config.yaml
norm: "rmsnorm"
rope_fraction: 1.0
beta1: 0.9
batch_tokens: 16384
Each number is 500 + 25 x the weight over its row's rms, rounded and kept within 0 to 999. Layers, rows and columns count from 0. Numbers have three digits each. The size before them is the row's rms in percent of the matrix's.

# gate: layer 5 MLP gate, 320x128, rms 0.0909, rows 197-263, columns 0-63
# up: layer 5 MLP up, 320x128, rms 0.0867, rows 197-263, columns 0-63
# down: layer 5 MLP down (transposed), 320x128, rms 0.0746, rows 197-262, columns 0-63
gate197 093:521538487535493477498502540536481511453504489467481519491515520510490522534481526476532524524499491540506518508527537434484483501479569502496500483531469493551488490460507477492464495512477466
up197 096:523457506536506463508468462490480507510474508531487471504526481491501504468493506498435510483492462518529492511483491508544501479493487456509505495474510488515457504470494548457479512504528474
down197 096:445544482500529534541486488486472529468510504518490504548505504516495497539479492558453517498507533536488491510506524470510488457512466506527503475556530515494498503445504473525503546483473452
gate198 105:479496463507507522541509487480457471463496492478505467531528443496495513498507489512508536462525491501502474503456503536461494532494467511482516505503481518465485476530479467469466505492447543
up198 104:479479480500512488528517502528508508457531506503499523486504494533498497501528483516480533499541515462534483514519464533490505513472473474519470548477490529521497491501475486506523520488539526
down198 105:499539480499504522496498496485513491482495535477543497485505447512468451530516517476498513492488461482488495491551513477502503519484465542458476486470553514483478548509510504518509513516501509
gate199 104:464562475522530497459482492480518521490482456488511486489521498490527483525496502511506452488503510433451494446485488487470484472507469528496536481499463517497498415484556477492497467453505531
up199 098:506512499523497497510459464513483553499475515500539452518456501495518458499529543479528534504498514529525513449454481526519529470497502518520458485514473518488468463497482463504482499490512523
down199 097:526510454478490487490517506481504498514533537460508519469478490520532468489490460427563460516520462475518436500503513489504530537522503525455533516488484503470520476509495504531485525527497518
gate200 095:526476438508533516489516484496477523511473425500494479503519488479506533519492505457549536500502488463492490487534502554514518527504475516533505477499502484498479540504492486480479514507521513
up200 099:504521513494541516485488503487511508464490498506472461496486505511532468540499501494526518474513505552538554469457502540502537516470489518545483451500523513525482492499496483534485485501479495
down200 101:535494507483489514486472510538533538496535525529546514552475516540484548486499491460514487521489461494492481527476497496480526536483494532505457541458493517474518499525481516511478506514514508
gate201 098:518501487481533533522485487498495476526494516537506477535507510491543496515488524528514529548469529452473491484492479462474461490457479481488490513547505520515501506488515504462461521582527504
up201 096:510534540526506505566505545499489509527448502510490471476542559484524509521507505502481515471502508473477483491518501523491462469547450548507509470490514536525480475516536509513487511495499477
down201 097:504501499452490482528510534497510526522517494532508493476495524531528449495503515505482506484541500454525468475457484460487514508533468505504487494491533532504494510536490493496496504518471526
gate202 099:544537479453528491481509515500517510516469509470490441511461501468525489466511489508503466541490451498474534477512456514465523514506537546463479472519513452535491499482508498497506487449457499
up202 099:502519500453513436489520549527495478522512505485526536447490445510516495499488526498519480535481535501483474515542509503471499550476476474473479530514499484477528492508556495540517443518484492
down202 100:500515484486496528500520465465457481534506479528504503527491458514488520509505511523508492544476505510507529495537477496537488533495490508515490476532560485454510530487515536520501509523504514
gate203 105:463531475491487492497514520515464478470526488526478511505505436513530506491483481478520489519539503516536486520510471494443489465473495433501533511511506474478514507479509512544482516496502498
up203 105:508528514501516490462450574497469524519515523539512487507524513484481520461490503472488503507511540491517505486530514472496498521515496518495502560519500498508483487497512479507478498544494495
down203 104:477503484477533461499478478467491489538543550544529557504468532474504511473491470481513538474481468499579485503527510482481537485495511479537477480484511470497486491487511492508480487516516545
gate204 094:479446496493483506498490525500483479540490511509500561505491460454507461484464552503494464518477529522494502490495461435492506501502457507484488538472479476493508501472490500485530530452492472
up204 100:495490577472510539533521500471470511513525526463477495510439543488496487532515500487532516512523491524457496499521497548455535489478500495516518457560496529525492451531503510503488528499510480
down204 096:556479459531535553503533522537525481523525519496430500456456448491480494472498512492515501521482536522540477505469490479485546478497521463512489495498449501469482522506479502504485491511513504
gate205 102:539467543486531503468503461485497500461533470507457509502506448487517535517507517506528521553550490493514523540472515502523540510524500514513488492533489456492530473511493470490505498513473526
up205 104:513501450491522499461520512558531512504544495512490473530498532499537445482442517536496461489506497501472476470491471480539516503488513478512460461529497543494536481481472465507533507495465488
down205 104:527520496500506521527480498540436555488461484494542505481521471505498551502477516511471469484486512500475519502532480514459484495471544487495492475528514506465485514523501508502497515472497472
gate206 098:444507535479490480518502511485482494538511521494492526488516476499526517478478460533476506509514483519538490448541507485478488504514499472526479529483465501486496465516487496529441441480516486
up206 102:473529525480514493485509503491438504520517479552490477466493508500505497494478554457508507501496498508511510550462519486490460470512513484536469522545485538558529493546482514528489482489501510
down206 101:511533502492489481489455514496488508467450513485508499515514506521492540499488494458477513490467487472471498509472505495491464454493505469530503491512444501454523518463470534471486524522538495
gate207 093:520509476485540487528474488529517414504439509484469474487467452540491519494492426501503491506484484502510517495497512494543508489504507563529530511492483504479480494490478512503479524481465460
up207 098:538510506497524484516520516544536452496528507518489520530559513514479504493512435468504480519494513496502533511489523513508535496521536529469487528481532519523490436492501492503508478503486508
down207 097:450493464501476505507532513459489518496518505508518546497521509495467457535506502488468539497527491465457468453516534556500497507556521520513482478502493478516495540514468475505526470513474543
gate208 097:492528496509492505527488524486497512464526488480522514499439522507544534532483520438528488503548520518484512491449495491472467514513475497499435495475501479470475468524492504521462488481472480
up208 096:467512517468513527518478500450560508485522487511535522523466519505518493509428460479498489479521537532461519516502503495488462490489489506468474503505497444514490514533482507519488513503508468
down208 096:509470546499483471489478462502513532471467515531515526508542510495455492523492470530493508530523506479521512510519488543525491522471545533492518492508455564483480532542493534537527495508535495
gate209 088:452504506510505464482532549517497465502532499492445487484505501524457515480490507526523499539499491553522512524502513477529488502554505517481483502517534526519540473511533494473534485539499516
up209 092:481518506494519515463462526535478493455514509466467503522518515546530522443523496519502514452489512474521524518528555528533432508570482505513519495527501533514498505497503460488509458519461519
down209 090:491467466481469518558514480525467488549476511536476468543493478528509496505482530510528509526511510537482496473474478522468444537465492523467507518508543463481497492494508523490481513499479498
gate210 095:495504437484482485491524516517511528500482533483499525477524504508514514458507459483515502511456494476547560460499484465510515509510484530493493460480460514490507478473493492518485502515496516
up210 095:460474494467506530486527503462517508529516492468499513529526478516515528541485479512468503472515464531491487516466538493483492543474505525489511537498530493515493520532483479485521467494520468
down210 094:465509523482500451511468502495500441492492519482433499502501543464532482472529471546504490510533529527505500519507532528476508492517492473449493513537561541513511523497514462493490492510489515
gate211 093:503482496490475480525521511481521494507487519445515453484478472506507523503528516503494514515465509463459503499554495512478495537520464525558472447544533477490519486533516510500572502541529519
up211 094:501536529546465463485478513534523462505502520507531557510542467480525491495524497461485500492503527493510519457470544495542480503496543518511469514478511521457509510463498490469496551485551495
down211 095:517493445503492445503530479469478504547498520510474513530509505521504496475500496508483504540496491496482490497500503513473533485496511451491499523504521498501488467532515538536504492507481476
gate212 089:482508494510466506515487497518525490534485468494502504476505471489518498529503491503510511540502534504554550528514482464467496463527460488456505499519510482489524467479487532553468483506499497
up212 087:502442501522507541516464544516454482464474529501491504528462484468490488502514536437557531483489488480447528473492473518519526496452491537509491516499441528490478508509533468492510489505492498
down212 092:489489471503464469499487463520505461489469473524479486480450463480514504495509514457538535485483518516513522485522547480496564467482497445493454505503522461471519519515482492510497488481518489
gate213 099:508488500495488485518509488509481520496492468476461495515475496540498519505501542426515528480464541496495492556514476447453510538502481494501515526506449479447535511511499449481489520517456485
up213 105:574552484485479511487497465505488479471456439478509498494479483528514489500480558493529506499485494475502487530528492494461522485493451522491513493518503468493514509495500483462522494478518521
down213 106:520496515522486480509458517525511519500518522497534511519448490528519512505471507458515497472469483546467503525523475467512516476506533490522492486444502502506490520516512496513523485499473474
gate214 096:454486528491497519532531515512508456483433489532526453442463500524517503510531484496471497504480506446504465487532469516510516451521527480478482530508515522510518494489522426497488476492484536
up214 099:465530533515506498532514519508512513506541560495489489549510469540497497505507491536483477486489414472469477504516512508506479442490496488495510475525548491474551475528489486491495469520497516
down214 098:473506543490529511470481509517489524528457511504532505507545515511545493539543569448523498551513492509482515503483518501472486542462459481558477507519536523509541475480504500491495499506498465
gate215 098:477546501500519489464493484510511497484533439523522502498534443468536493509434529486504523502533464455494470454518519507519507470503498491489481524476500478490490476486508459486497501479479511
up215 100:478490519526493532472541469502507474534537458537496524520503429565518476504505509480534476522533501449508469501480487484509487487485481484469492527469507484515503554510502527483457530514474515
down215 101:488500522460491481490479471526536495513520522510529520493546481484484473520509501521535534476509530571504536500532490499501492479509529503504529542490510496501483530525524469490476473534494532
gate216 105:477471492463528542509482526473486570500521475473514466507443495504519512516472494444569537513500509493503479477468540486546490456504466480506516457533506498507489529519492453485457455487480471
up216 103:507503511505511494540493483458537486503512530532506489502534480500492505477536523528480503510490550507477498498532499533454486520536518566438482506475485453448538442505526506472507502548496533
down216 103:480521503512479508480465459490494514465527484475502477459455466504499506515510527506535523462515502492495513488467438505519510445527482442456503498483498528508486482482495528515503493467516465
gate217 102:498476444468452501491500531496458511479499497536526513498519495505493569540497463459492515486502467455490476454535459504472543454472499519510502479485487522447471460554507493520477490479514463
up217 094:502487500537513503485479492507487510491489513504484467499490465553480571509494475520519504473520494498520505479509539502492474473504512478563465469514475513481469501538495472494467521506459491
down217 097:530532511508518508558527510467502485480503541532492478481527511487527506499501488544535469480485482490477465469481552505486499482510558481523490534518502528525463498462489515501482468497497500
gate218 098:475491515468519496506491559521509480512472549516501538510522503499529486505457538482532510528526509469515528485551504494515540530490492503489516505507490512459514488543499513524511544499521487
up218 098:521512481526473514521478481516447497474470552502487525545468503458486510494481484535501499511506455515522504506513460519498494540481496500463486520491497502523530429509454488492566518507491510
down218 095:496460520496491498537462470489507456487463485532469497489473531508529485490510502507476492479515518521502487499534498475504484495485514494475512450485522513501524503462526494500480450528453534
gate219 101:467449489501505505467498505460523485531476478498502520506554448529475552504507508477531539505522501502489455496519521446534473481490469464511453521504454489519457542520467477494509508524476474
up219 103:559487484500479494570489502498487526510546470511473476510493529488513499500524506515483451488462502485511558567509527527455479505524534537483503510474536516486474498553518534489499492464504535
down219 094:459459511556491522501513492485519481512453505519529489473508464526506492493496490489511510497520507484472480542460486481497508465499464503526470516512471521543501481484498467494467492527451500
gate220 097:482509502496508517482481438494532525457499492470509489492493489529510540482482520515488507479503494543488526531492471533520476536522504499519528499544466449475486510496501503520482515525499521
up220 094:504537502521509444499470512516498464513547490502467544472492544517482529481503513498510504535512509535495499533461508498489477517516522489477468524472498549542506502479451507501492480533438504
down220 099:564461496489504518516501533494522490502502507489545478471501490505523455529510537510460551510503490485544475493457500504510465494490519510461476501496513561459556542487520491474517550473525527
gate221 103:501550483509499538479527495555461490512513478495512465473503495494501485479498483497506530476507507441508527480484501454524498501503472550476485500468486487517503527514457498513448510446477496
up221 099:484494503470485461503515498532519569500508494504492489534469499520449511496483519486508488528471521499493442531508529480484463500455459516529556457462522510534479500538546479516486510521497479
down221 096:499508481498493528492497510474505481516520532478468510509514488504508495495480541467471497475507509529529478520477522530489557512486559436489472485518527500502474526486477499485558493492505527
gate222 098:493492462483525497479496476508484452527451551503478526463533479497503526513522514484493491508504520472449482505477485508504521545522513473494494555513517492547562507481471506485525530481521502
up222 097:560531503555497521520548488516549495493528508509470533478513513520466482486503522531518451503520538543494529477502504522507486466474515556461483470511508512494453507496538495477533494476503494
down222 100:517505482476500495490453460469512481476541518441519502557481498512514500495490507501480535502489475482483533495522524509485518532506490513542469540505513508546500524519485490525477509550489488
gate223 098:473475499494521494540516529488434474528502483505518532485507495485546504493444445524521508464527486493501522459496451489491481488455527479517460507506522469531476469527495475511475560478485500
up223 100:468505495515488514496526495472521498501491460465512535482544486490514499511507515487498544492497490506485463499508565503501489530498496557473500460481491516500508519456505455523531517520499458
down223 102:506523509503499504542465494532476497524526525475480471450491521509508543492497482516490500493538534529512512486492445525506519507495530507503496531485492528528505517480490531552510519513498498
gate224 102:494514523481479560501518515489505501504514514519503482530524477506457486459464488485510506468501503505533480454508486517499502490547492546512476490504438502518448461522501477501513492486490497
up224 104:452465523486569464495447501514496539485481490508485493485514538521479550499502517478452523536512494480508494509503500535459479540536503513506540486523496483501489516497531531477507490492550500
down224 101:495532474551500496472449503489507517581514490519505488464494489488511462440536516461506558456502488509542531486527517495500523515499493535491508552498504466488479509501509487499513491508495510
gate225 109:534496496499511490523456531514508489504530468517500505475470445517546473525509533492485493497482488452488514504491493476466503489507477506485540534514487496463521497526528514502447510457519472
up225 103:501508517472471513483513494508495449489495500500521468512517509507540502482519504506537473499495468513505478442490451478474466487461490556524499536511483522466493484502492516513501496480480526
down225 103:500516525493506538473464510503506492459510487481493510497488486516556513520523497523525507538534491470530546533502507486506495494502530514543498503504502517483464503486498481521477526512544534
gate226 100:493483489505472460508488509502465474483485513498517529491507545494520475473474530506470513507498504447492536522530460487511495475511516495507507495516512504514527484510463504530466488522536520
up226 094:489504508487508451517528484537444480515483507537477591515489494475495478537490517470496510544531516493463505519539521491476511494483484506509539508555537491493499521508500474540451486485548527
down226 096:499465490497477482501494456463470550451454511483535484528497521489486466490516464526482514507492479512496476488517461426500508496520533469522485508455503477516486490559501526462516496516479469
gate227 100:462466487539438574491539470481449480506484488492479522496507499501491498510541511508529531524511506498533483524496528494493522509451456493496490499497524503499505480506458485523511487443495488
up227 101:474478481564520540465495494495459478499501513509480523493554528493466502496522476552488505496502502473511498529506540521483522508477501504477490514519522520497477492494513471500491520469506519
down227 095:502529538447459506482515474507502530486506494518531478463519529490503463497517534439503488480516515492536511498505523462494470505526516491496453477501574505533524491461501521487457495502485524
gate228 094:445480447493521496534497493508485481511559496506527532484472492495507481473502484499502507441489493464517505488484504459507512468554452502553522486486482480462507481490468490537486478468522462
up228 099:520490521477494492456498447489465539439456469504485492467478491515515532542495489478475480495504491522525486499499500486527505536513473514504502466505493493522524488480498522543499511474533474
down228 097:503525511526510511456492537532457445552528469518502500482547487484494516525518489498493512469475479504484506488520473528438479511482507459506523475509513504499467531504496523511492519509509521
gate229 096:504483476460525509462515500503460488508499487483464484514499505560468535539520460500480478514518524518516477501464494531541432499520520502484522498484475530476485524473468495498459493483504456
up229 098:513517470474495510498516507477535518470476515483478510545477496523515495530496470467498525512532509498499506526492439505467460521481518483496491498467547458535516487503498485462495502542500419
down229 100:496460491524481511534496545497427503497505504498549501485482533497483479468511519470516486482505529510522510511548551490472524471509507487487495479523488465521481525484495517506480483484517523
gate230 099:507499490501471505511520514515487464545480482478533476537457503479525519551504520498582466501497532519551481518530493515472508488512511522486520517524478495458514503531536495546468500509487486
up230 102:475513478521472459479480501499504467539506500512520501498480498487520453496488495499516528546507501482505443522531520471481453491461544508552497515550501505508487490463501468493495496428509519
down230 098:553534536484517510469561509484473499514482506492518504528485486486478469506524553474523487478466527487468448501508454517502473524486519518497545504498486503477496482515488479491513515527488502
gate231 100:472476536510501516503505515478469496496533514473502493501548532476540499529521491533481535490475501533524459490542478468468502495463516480519460556502475498499491502522488512471466521528488519
up231 091:503494483529491497490497461476502463472469496502481496539490512518460526507497480453523489496538477471496497535472516489498473543495503542498522414500535532509515494514506501523496480481469492
down231 090:460511514491482489484503495548466524494506520511456495485461494474490481529458551505496525500496514451538493452499513480494495482474536519510507540476499500497522499526517437517502508497491527
gate232 102:460518509530463526501494490496519489545514527510498502460502504473515494522481499500450509492471516450476499517459461490525523503494483489501501505493499500482516432438503515487478502491471504
up232 097:525488523494517548483532515519505493495510501513503484481480521493535495503525441513482520501527492505475474473525469500482500568471505531508478485443476537491490438469473438497488486485465539
down232 098:538477522538509524521521502525532481482512484507535488471490516484482504554517503518477494497482502521515476528495485481507487531498429516534482473478483463494493539507458470510510486521525512
gate233 099:487472510548513495502497515530539504498522528483479511460513541527513477485447467460488461462465500472483477463487474479491507470510517507492541484500479485532534480504509488530482523492534483
up233 102:458493540499500489491453515501483487507517476530511506480508505511506529461508487507510507535535534520504495532490531492485542492475478484488525518508465488448488504541494525456487430537524476
down233 098:496514538485466510531486523511515461513498456490491510522486464523485496459509517503515481539522458490473514510520526473457509490497505483473478502535527460540514528510511522482533518503520474
gate234 106:506541500492490488518516510508511534479500500475464484488492525450508520528508525518476572494529512451544488509530520511483511497487510494508478512494447516468546483506484444502496481525495507
up234 104:484476515517487486453540533545485497447449487509483459522502493521499510508520482527510500516500506508515545454477521496527505506523535443518485451512530503509499476502454506525534475525476479
down234 103:475490531503507536485558477494477452471531524488519518539454504488448493501494523503509515523496478501494510456543505467499464493491518513506499438479500478529530477480504517538495504504469497
gate235 102:494496487510555518535488553478493501491482505490500523454517476474529501507490491465521472468504458495503486472511518497513510516491472499440497506496518462492526493504512510505493527513528483
up235 102:465500491515492491453497506504509501482498519505526527504455463497465492493514504518502461470514515538476546478538475508527498504494514526526474504490479502512497525491471483497500488477464527
down235 099:470473504515474524476505507496487503516496497491443494497447491483561464473539486450513474503528488486504480520482493462482519479473494485454499513513477508493509506485497478434529535488502491
gate236 106:490494497479565522484482502470484482512519516495506480535500453485545491457563553520500519477536500515523504506478504520473461479495449480502483517450506447490506506470524464527476514498521485
up236 095:534484524477475524518525530493553513500473498490524487512503459484474554471454506544460515479543520506508546489522501550491490459489498501522464471483505497468510502458531472496499502465534480
down236 097:465490499523492518462482429490519520490517511518481528517541548513526504496500538519464491509514490486514439523506443451497539502495525534485536520483468513508529535523477538508503482519498482
gate237 098:543502515520527468449538592492508491485541469453481518521508508458524534500529491520493514513536503516524519515509508498487528530493542542459463502470492515482466536509496468499485514489492505
up237 094:502479488518478472489542483482496478506503479472505479502512522542500507510474485496526467534490491504504469527465523511487534501484495495488453518507521482527489542513492516518529509533523535
down237 094:500487494489503469458493464476512511498507489446499482479477457494535458493532546470486489479451463505469538491506512484495522501505482555520534497500521529491501489525537453486491515500536513
gate238 097:510485490506511499456511487492499450485496487472516521501517510509547471524495496503536521468502541491436497512493510507505486545470488532510473474548479506497509522495502485507519514486427496
up238 096:520429524462507513484500511506527502469439482503461510492517504488470518462483520501466542494498511483485472503523492512469507504517499517451498485502480491428537521504557476469540487508466539
down238 100:420499496525485480479482533494480525491536502502495506503536501520520494525511520478475462508468502520503534520468442520467505492523498483541475486522537502466523500514472479513522499513499513
gate239 104:480517486504502472509520523499521466468448515513480496486498497447464489510501527488555445504498531535485532511510523455514496467511512525458523483478502460475504493461466481521513507488515509
up239 102:482488487480549518498482560538494486497488534477549519466510508447527499510534532511500493495560552477464497496486531494510478472507515512458537472519515501496502462525509478464505503509501542
down239 102:544517477467462500534494493504477511510537503522417483497487534525495451487534485483498536488524501497501477471484512490500508505494509493494478501489533507524489509526446533491478503509517524
gate240 105:481501524490536476483503515468492482496492478500483511474483479512492526491511553526495518490520474458503498478538502507503515491525505548460462558472469482504508505507508462501444499497528518
up240 101:506518465512452534501556460456534493523491488472530455494512513473514480535518517474532486505555506514511548467509509493506502504521535494485526461493478500507482462496478488497502508496470461
down240 097:476496484493508491475464533506525504457509470466521469505493485511504511497480523450455503518521521499483513468543518473544533543473518480536542518473507511497473477493562479480535503512475468
gate241 098:507479546452509546450495483502473505497491491496473483504484511496533547479518492531503492536536516439535514437518454506529511436508491486514494464524506465504499492493501510481502464464513485
up241 105:489517450516470434533509475496504477515478505454524483496482510469502532504512512474474460514522512541476504505498500530485509511519500539520487529471534520504518472475525516504462506469560485
down241 102:491487504505480438493504533517484538487458486544508490536463479519499514514472516496522506458489492485524523515446487500507534506496481507514494513484450534476494444497496493499499512460531488
gate242 106:543488496508474487531515538491498474474453520443496517521489519488549507477492530484493489470497517461506540475508449515493570491482481483532515456556458478502469471508489496472514519485478490
up242 092:510438524479523521530465503523486475491470524507512482509491482476493477493513479477492557523493535475521485489490531483531464476507510516487517505461526492540489549513515495523483521512488537
down242 092:473460495500504511464496480515515520450506497524512482465528444468511489505479473445544503509478481443487475468510511452509528479455510513530470473472506514522440465550491531490532500486492476
gate243 099:475486491514497504491502548518478514488500464462456498494527486458489515505484536507477524533534531527531500503509474481487506480513489532514492531533524498502481494493486448522491532444512539
up243 091:495540507496503513526467507482491510493478478518505507535548489484459510490519546525475470481508457556516506538517467498528499483523522533554500516498564526522529521525473529486492526479500560
down243 096:532500507485520527517507508460514487503504514486481539539468529478527518507506491510499485437460487539473519477500525545512471498486517503473509527474510457522504486487502491454496493524548517
gate244 106:435450509529517547499532472476512517488515441441526529522460502460517507513462474503524489491516476484453548473462508504499487474477481470515481492470435471514497509485493512512478510529464478
up244 103:495492518488522544489507476461514481491475486506487513459485459460533461488485474486488493495505499514522479476489531505473537465491483485493524471491446482492523550498488506501524463506478501
down244 097:501528473514497497525494494515514517481488517467535494523519518507492482523541467472491472496503486534478485510520493514524464511518536556453520528474552513530506488504535470485476519494491513
gate245 091:524524509494514437513460512475523526520493499502506539529492485559507476500494518517525530511489519515542496491459482462468494510483465521487533485522471522448487503481547504465480498494477450
up245 098:515485520484471434494485509503518533474458493501497496487520525536507522465486533485532507534477524524506541546507463497481518492525492509471463490536521499503487483496483456461507533497501457
down245 100:535511490533513470476510492479499486505525502482485487466514502502489521497536526527465526515477504512496529514477496502525508454493488515462534498481507512488478491443506510500477476489515549
gate246 094:484473478487463457487502494539499472555487477483536506544527521495536525484529484519516500557479486492521464525439523501499507485511484500519452541488477505430493531534474500472475517501502520
up246 095:500528516505515471504503472487453502507449469441504530443515471535498516493503521487518475491475506513468531492503484501469509527553489496511565553512534494501507536473508503502500507513515519
down246 097:503490504510492526500501577466513475481510486483463525494476494524513478497519447501480543524518472500493509469458466530486464453494515508478512511489470458545512415495532530484475501445467467
gate247 107:495459497498533500460484529505525477468506488540488526485490526496545532479472502513478517526504504529493495482471421469489499490466511503510490510527451465501532534489507485476490496542485457
up247 105:510538517506541483504505506482463516492486492489486498520432497535503470513538486498482479483518524521528498478561527530462480508477528473456488500462512473524487452496489508490486508473532573
down247 103:488471501519474498502540526526507486526476481476486549471518439488550553500480478512504517526512514485519484492528474552521511453469506515515466517517513483478477549483506515469485502510494511
gate248 097:528530459525492516510436521519490476501457510524528486476460552506497468504547477511502506540509523505526530474472511469463563468491464502522469486540529504497495488477533466510476489484458465
up248 094:510541518493485459530497497536491519487497510496488489480517471475506519497463528513476537459483487455516501510514484567499452453513481503479517506454529507496533467511499455532545519476584505
down248 091:520462488553491466528494516522486482535511514472503521475519478529488469510511525480507455501509514499479511521459485469464539478502495480516489550492485501531512519497539541505435500491511464
gate249 104:496467492524555465498463502535521498460492530451460525504490460486483492535503527536491481483499461500516504531487474476501567496499516480470503459466552499497529487521520535525465526509525441
up249 102:516494500537492457478491534506504504451468482472505476515534484512535506507506532484476556489460488512465481534518520521485552468479549499509495462483491498554564465501509499519503508509535471
down249 098:507500479506484503480475480456457490531513495521490516486524522438519508532474491523524494469498460500534493507482487477491463527515453538480493499515481525482456513543519470512507505523441521
gate250 106:496483452507534475551540541502439525519500472474494530493511506506574457499525508478492479509462539444515543540496503466478456529488500485498523522522523497464503463532537515534535487516473518
up250 099:499475483515489471484482482507506519477495487499487539502511483521529475516494485461563532548480518525486545518493516513506539521493518485554508479507504514528527479448522515448515534547528494
down250 097:545504445481512497506567496464546500502510473513504510492567483512481522502537481515498511530471496461470502501441508500466462486472486517488497460512503540480514482549497518514529497506473512
gate251 096:520482497514549508471491514531553484485493486518503492449489478518521469522517515504526471507495560525522535515498531461521528523478468476470499500476496535568505509505537495498499525483478512
up251 097:459514475515505466487505506484438530484517493458512499550472484515467484528514492467535489481512483489514441477487508497511522486501505532501488519506521481516486501509540513540483510448481543
down251 097:438480541528500503510505539545542480513512503468489532497467505471543519491544491486491478491526538482524527513514502508488493499520539544444503460470484524475479492527525520525536486502462457
gate252 102:481460552495473473508455529498518441511511458475486518495455491488545514524476491480528474549472492500476518490508496472490502513496504474503520519507472497495522482495505511495503500491485495
up252 103:500489498538490447504486524475544430497538520521487523526439492510538492475490493488528450503482498484494470469492492473491496499488527499473500500495497489533521479470526524491499474508481503
down252 096:499529504470475527519459475524501431527521516472506538532522482493492499532525423478518464481496501518515471497477502509496496516524587463511477487505498524504506442489493517535523512462483517
gate253 096:530492479503506483515521459519495544497463518532486477480506464501468512457524491490518563467519476533557465562514510468498495513540489477488479504552478496515508485499543511511500496509509502
up253 094:546467453488471507465504510484472487537527479500472546449494520533529522508511507512551505512485519479515504464476478518492518534495465487506535525498529491450535528548488486506514491499471531
down253 096:432527510521521532482513522461544509511536478466504482457498517477552513505510467508520503532521428499510542521540486453528524475479526531497474499481520478522473509530523496459547476501483491
gate254 096:478483498487429521492517484487527519495468519484515466505496524522553511528494473497533531532506513502518545500560510528490494521466534561477480469506480507511490497516546488468497528451528484
up254 098:549505489526486467533529526517507481495519538468517548521488507522471495508521467505499511507522529553445508539572526486470486521510540502496477521526542501488536502500497490466507524457490478
down254 098:538510512527507526483509505499508471480521499501501498500475531497474463500521449463509484486496457511503488492482493499497469504469485488486536480530504493471475473485487525557475492457502505
gate255 098:507546507527501477515473553515526542461461517530499480478504502493512492498467512492486498531496491492523533465510480506493469466503504533487497494545479450440506504511497470528472518521476506
up255 099:494461503493548496495497474524524500475519495486541489496441475479503522528494515509515516502487431512458515493466541518509504529515520515505503549490488518513511522486484498452475476507432517
down255 101:498497484500516498497525507476482553495514533510490491520489464484476500488525564490488480463498498553492519503497477535511549512486494517472498532494471535501533537507541458505508524490502515
gate256 102:468530450547476473529540507525522521458480448490500493535476505507534510493493496501515481488508502510491508503533519475488500470478496520504515497477520532463491509514492486507498527467467502
up256 105:497515482502505491485469534496482497496534526505511493508527504489485525481495512509519428464447530503493486496489454482520467506492498523502451518439477517496458474503434510505505488503511526
down256 106:468492553505517512524515518495459504507520506483511494489505504510491465501509486542513479515530480511515504539527497482545513509509484550508508475526493551509489530481517515474468513445514521
gate257 097:527496471499466484504518526502411466496496450483568467537554507534514507435495499513540500486460512498493502508486482526472515520526500517497504484533498540531519484533500493497451507462470460
up257 097:487470560450509503491512501517475482483484517504483500487541515495500499525500547453553496479447539491515486483453509478532519479414495511508475503500448522522464509540486525466474482509492500
down257 097:494447474496512505522532490506457552514509481488490475486460512516496476517496520526480535482504465496490523495512530477484497481459497542543491432476476507467530480514533529476471482489521507
gate258 095:566514477580509514510520517502525466482461504518523472500503450489501484485488507520505489502524565493516510478489499514482515499558535517520483531517507489499545499527489459494484535505489444
up258 092:508483508431516513506491515508495497519493469498497527544553511479475538504515539486470475487459539503480494487499464526503489476471501569511474499506495548511507486491476467495544521528489494
down258 097:480520475496504500490508520509502502497518519499508481521497503507508531500524490512472524510532540467494480538495525474481523469498503479479493478529518449502542539524554458497490480520466513
gate259 104:499496519515506549451539493504495499455515453501529478478497514493480533466502493513509485537549473487519530477499447515427482503490510494485498506454507458475486512508488500502441471546512484
up259 104:516507462504531520481505505500510506486552465516502529508477543502494536489502433521508506535491501487518496477494541494504544482475492528491532492554516473488493476457530495544424482499496467
down259 103:471449497548472535479482510448488491504509475528497520465522509489524508496522566505528483470480495514502529477474494496527513513474498528504498526486482521512519479501534537487470493522516498
gate260 106:451528485536462499500467498493475461526470458521539489503518479509503525526473505529519494487503499445517524470498520521511480520515477507496477513465485504465491469443523473506478529476512533
up260 101:501497550467524504493529515502561525477481485449509492499473524521503453481479509542478514467499478501517533518497475489498486536515442504519507522516528529499496522486460510446485557474489520
down260 096:478487498503494483541469509471481487544509509538468530575483539520464542519473479500511529524523484487502507517550479490489472465479496497471494494502540463514478451501527502510562520476483513
gate261 099:478512510514527493491485534522519504456471497473487462522486478456520543519525530552486470552508501511498553461483510497466506470488534521468486525501468482527461447508506483480521516525447448
up261 101:487537470513483497449523468433492477494494470464477491560528535485463497525523496494494507498485507430503539503484438477540484473499477511495518519522519534494507473487537517466494468547472523
down261 102:531477519478496545487457569536483474505477475458473518507501536491517481541483512532508466503498547456517505472491485455514528467509527503488520511503525529545496496495495512526467492505497474
gate262 107:507501437556503496518486527491501492490520458497470467482504522484491477464512475528485455488480509491500507483484462503506506458533436521473472500492499498475510499519499479511491462432491509
up262 105:519543490535488523513541519518490459523520534497492451476475494492504475474510557508511523483458509517491502529474470476522512510488477496483476515469487468467530497498498486503533488504503461
down262 102:461514495494494507482493534535518505493515476535466485477505502520531491500526479506506515511508497467484479498485515496504462510505495532540530529494502512494513491490481476502473502507489528
gate263 099:453527457463501501477482493543511465468482546513479477525550477482505486507515518463486506503477509510482470494519466516530534541505480480501485504469494495476487489460519462467482501520550511
up263 099:538498474520534487505513567553519518485509531518486533488455500449465540508509487470457476510500527467481497502483528501473498482525504511495499482519516498521502482549465524549517518483481508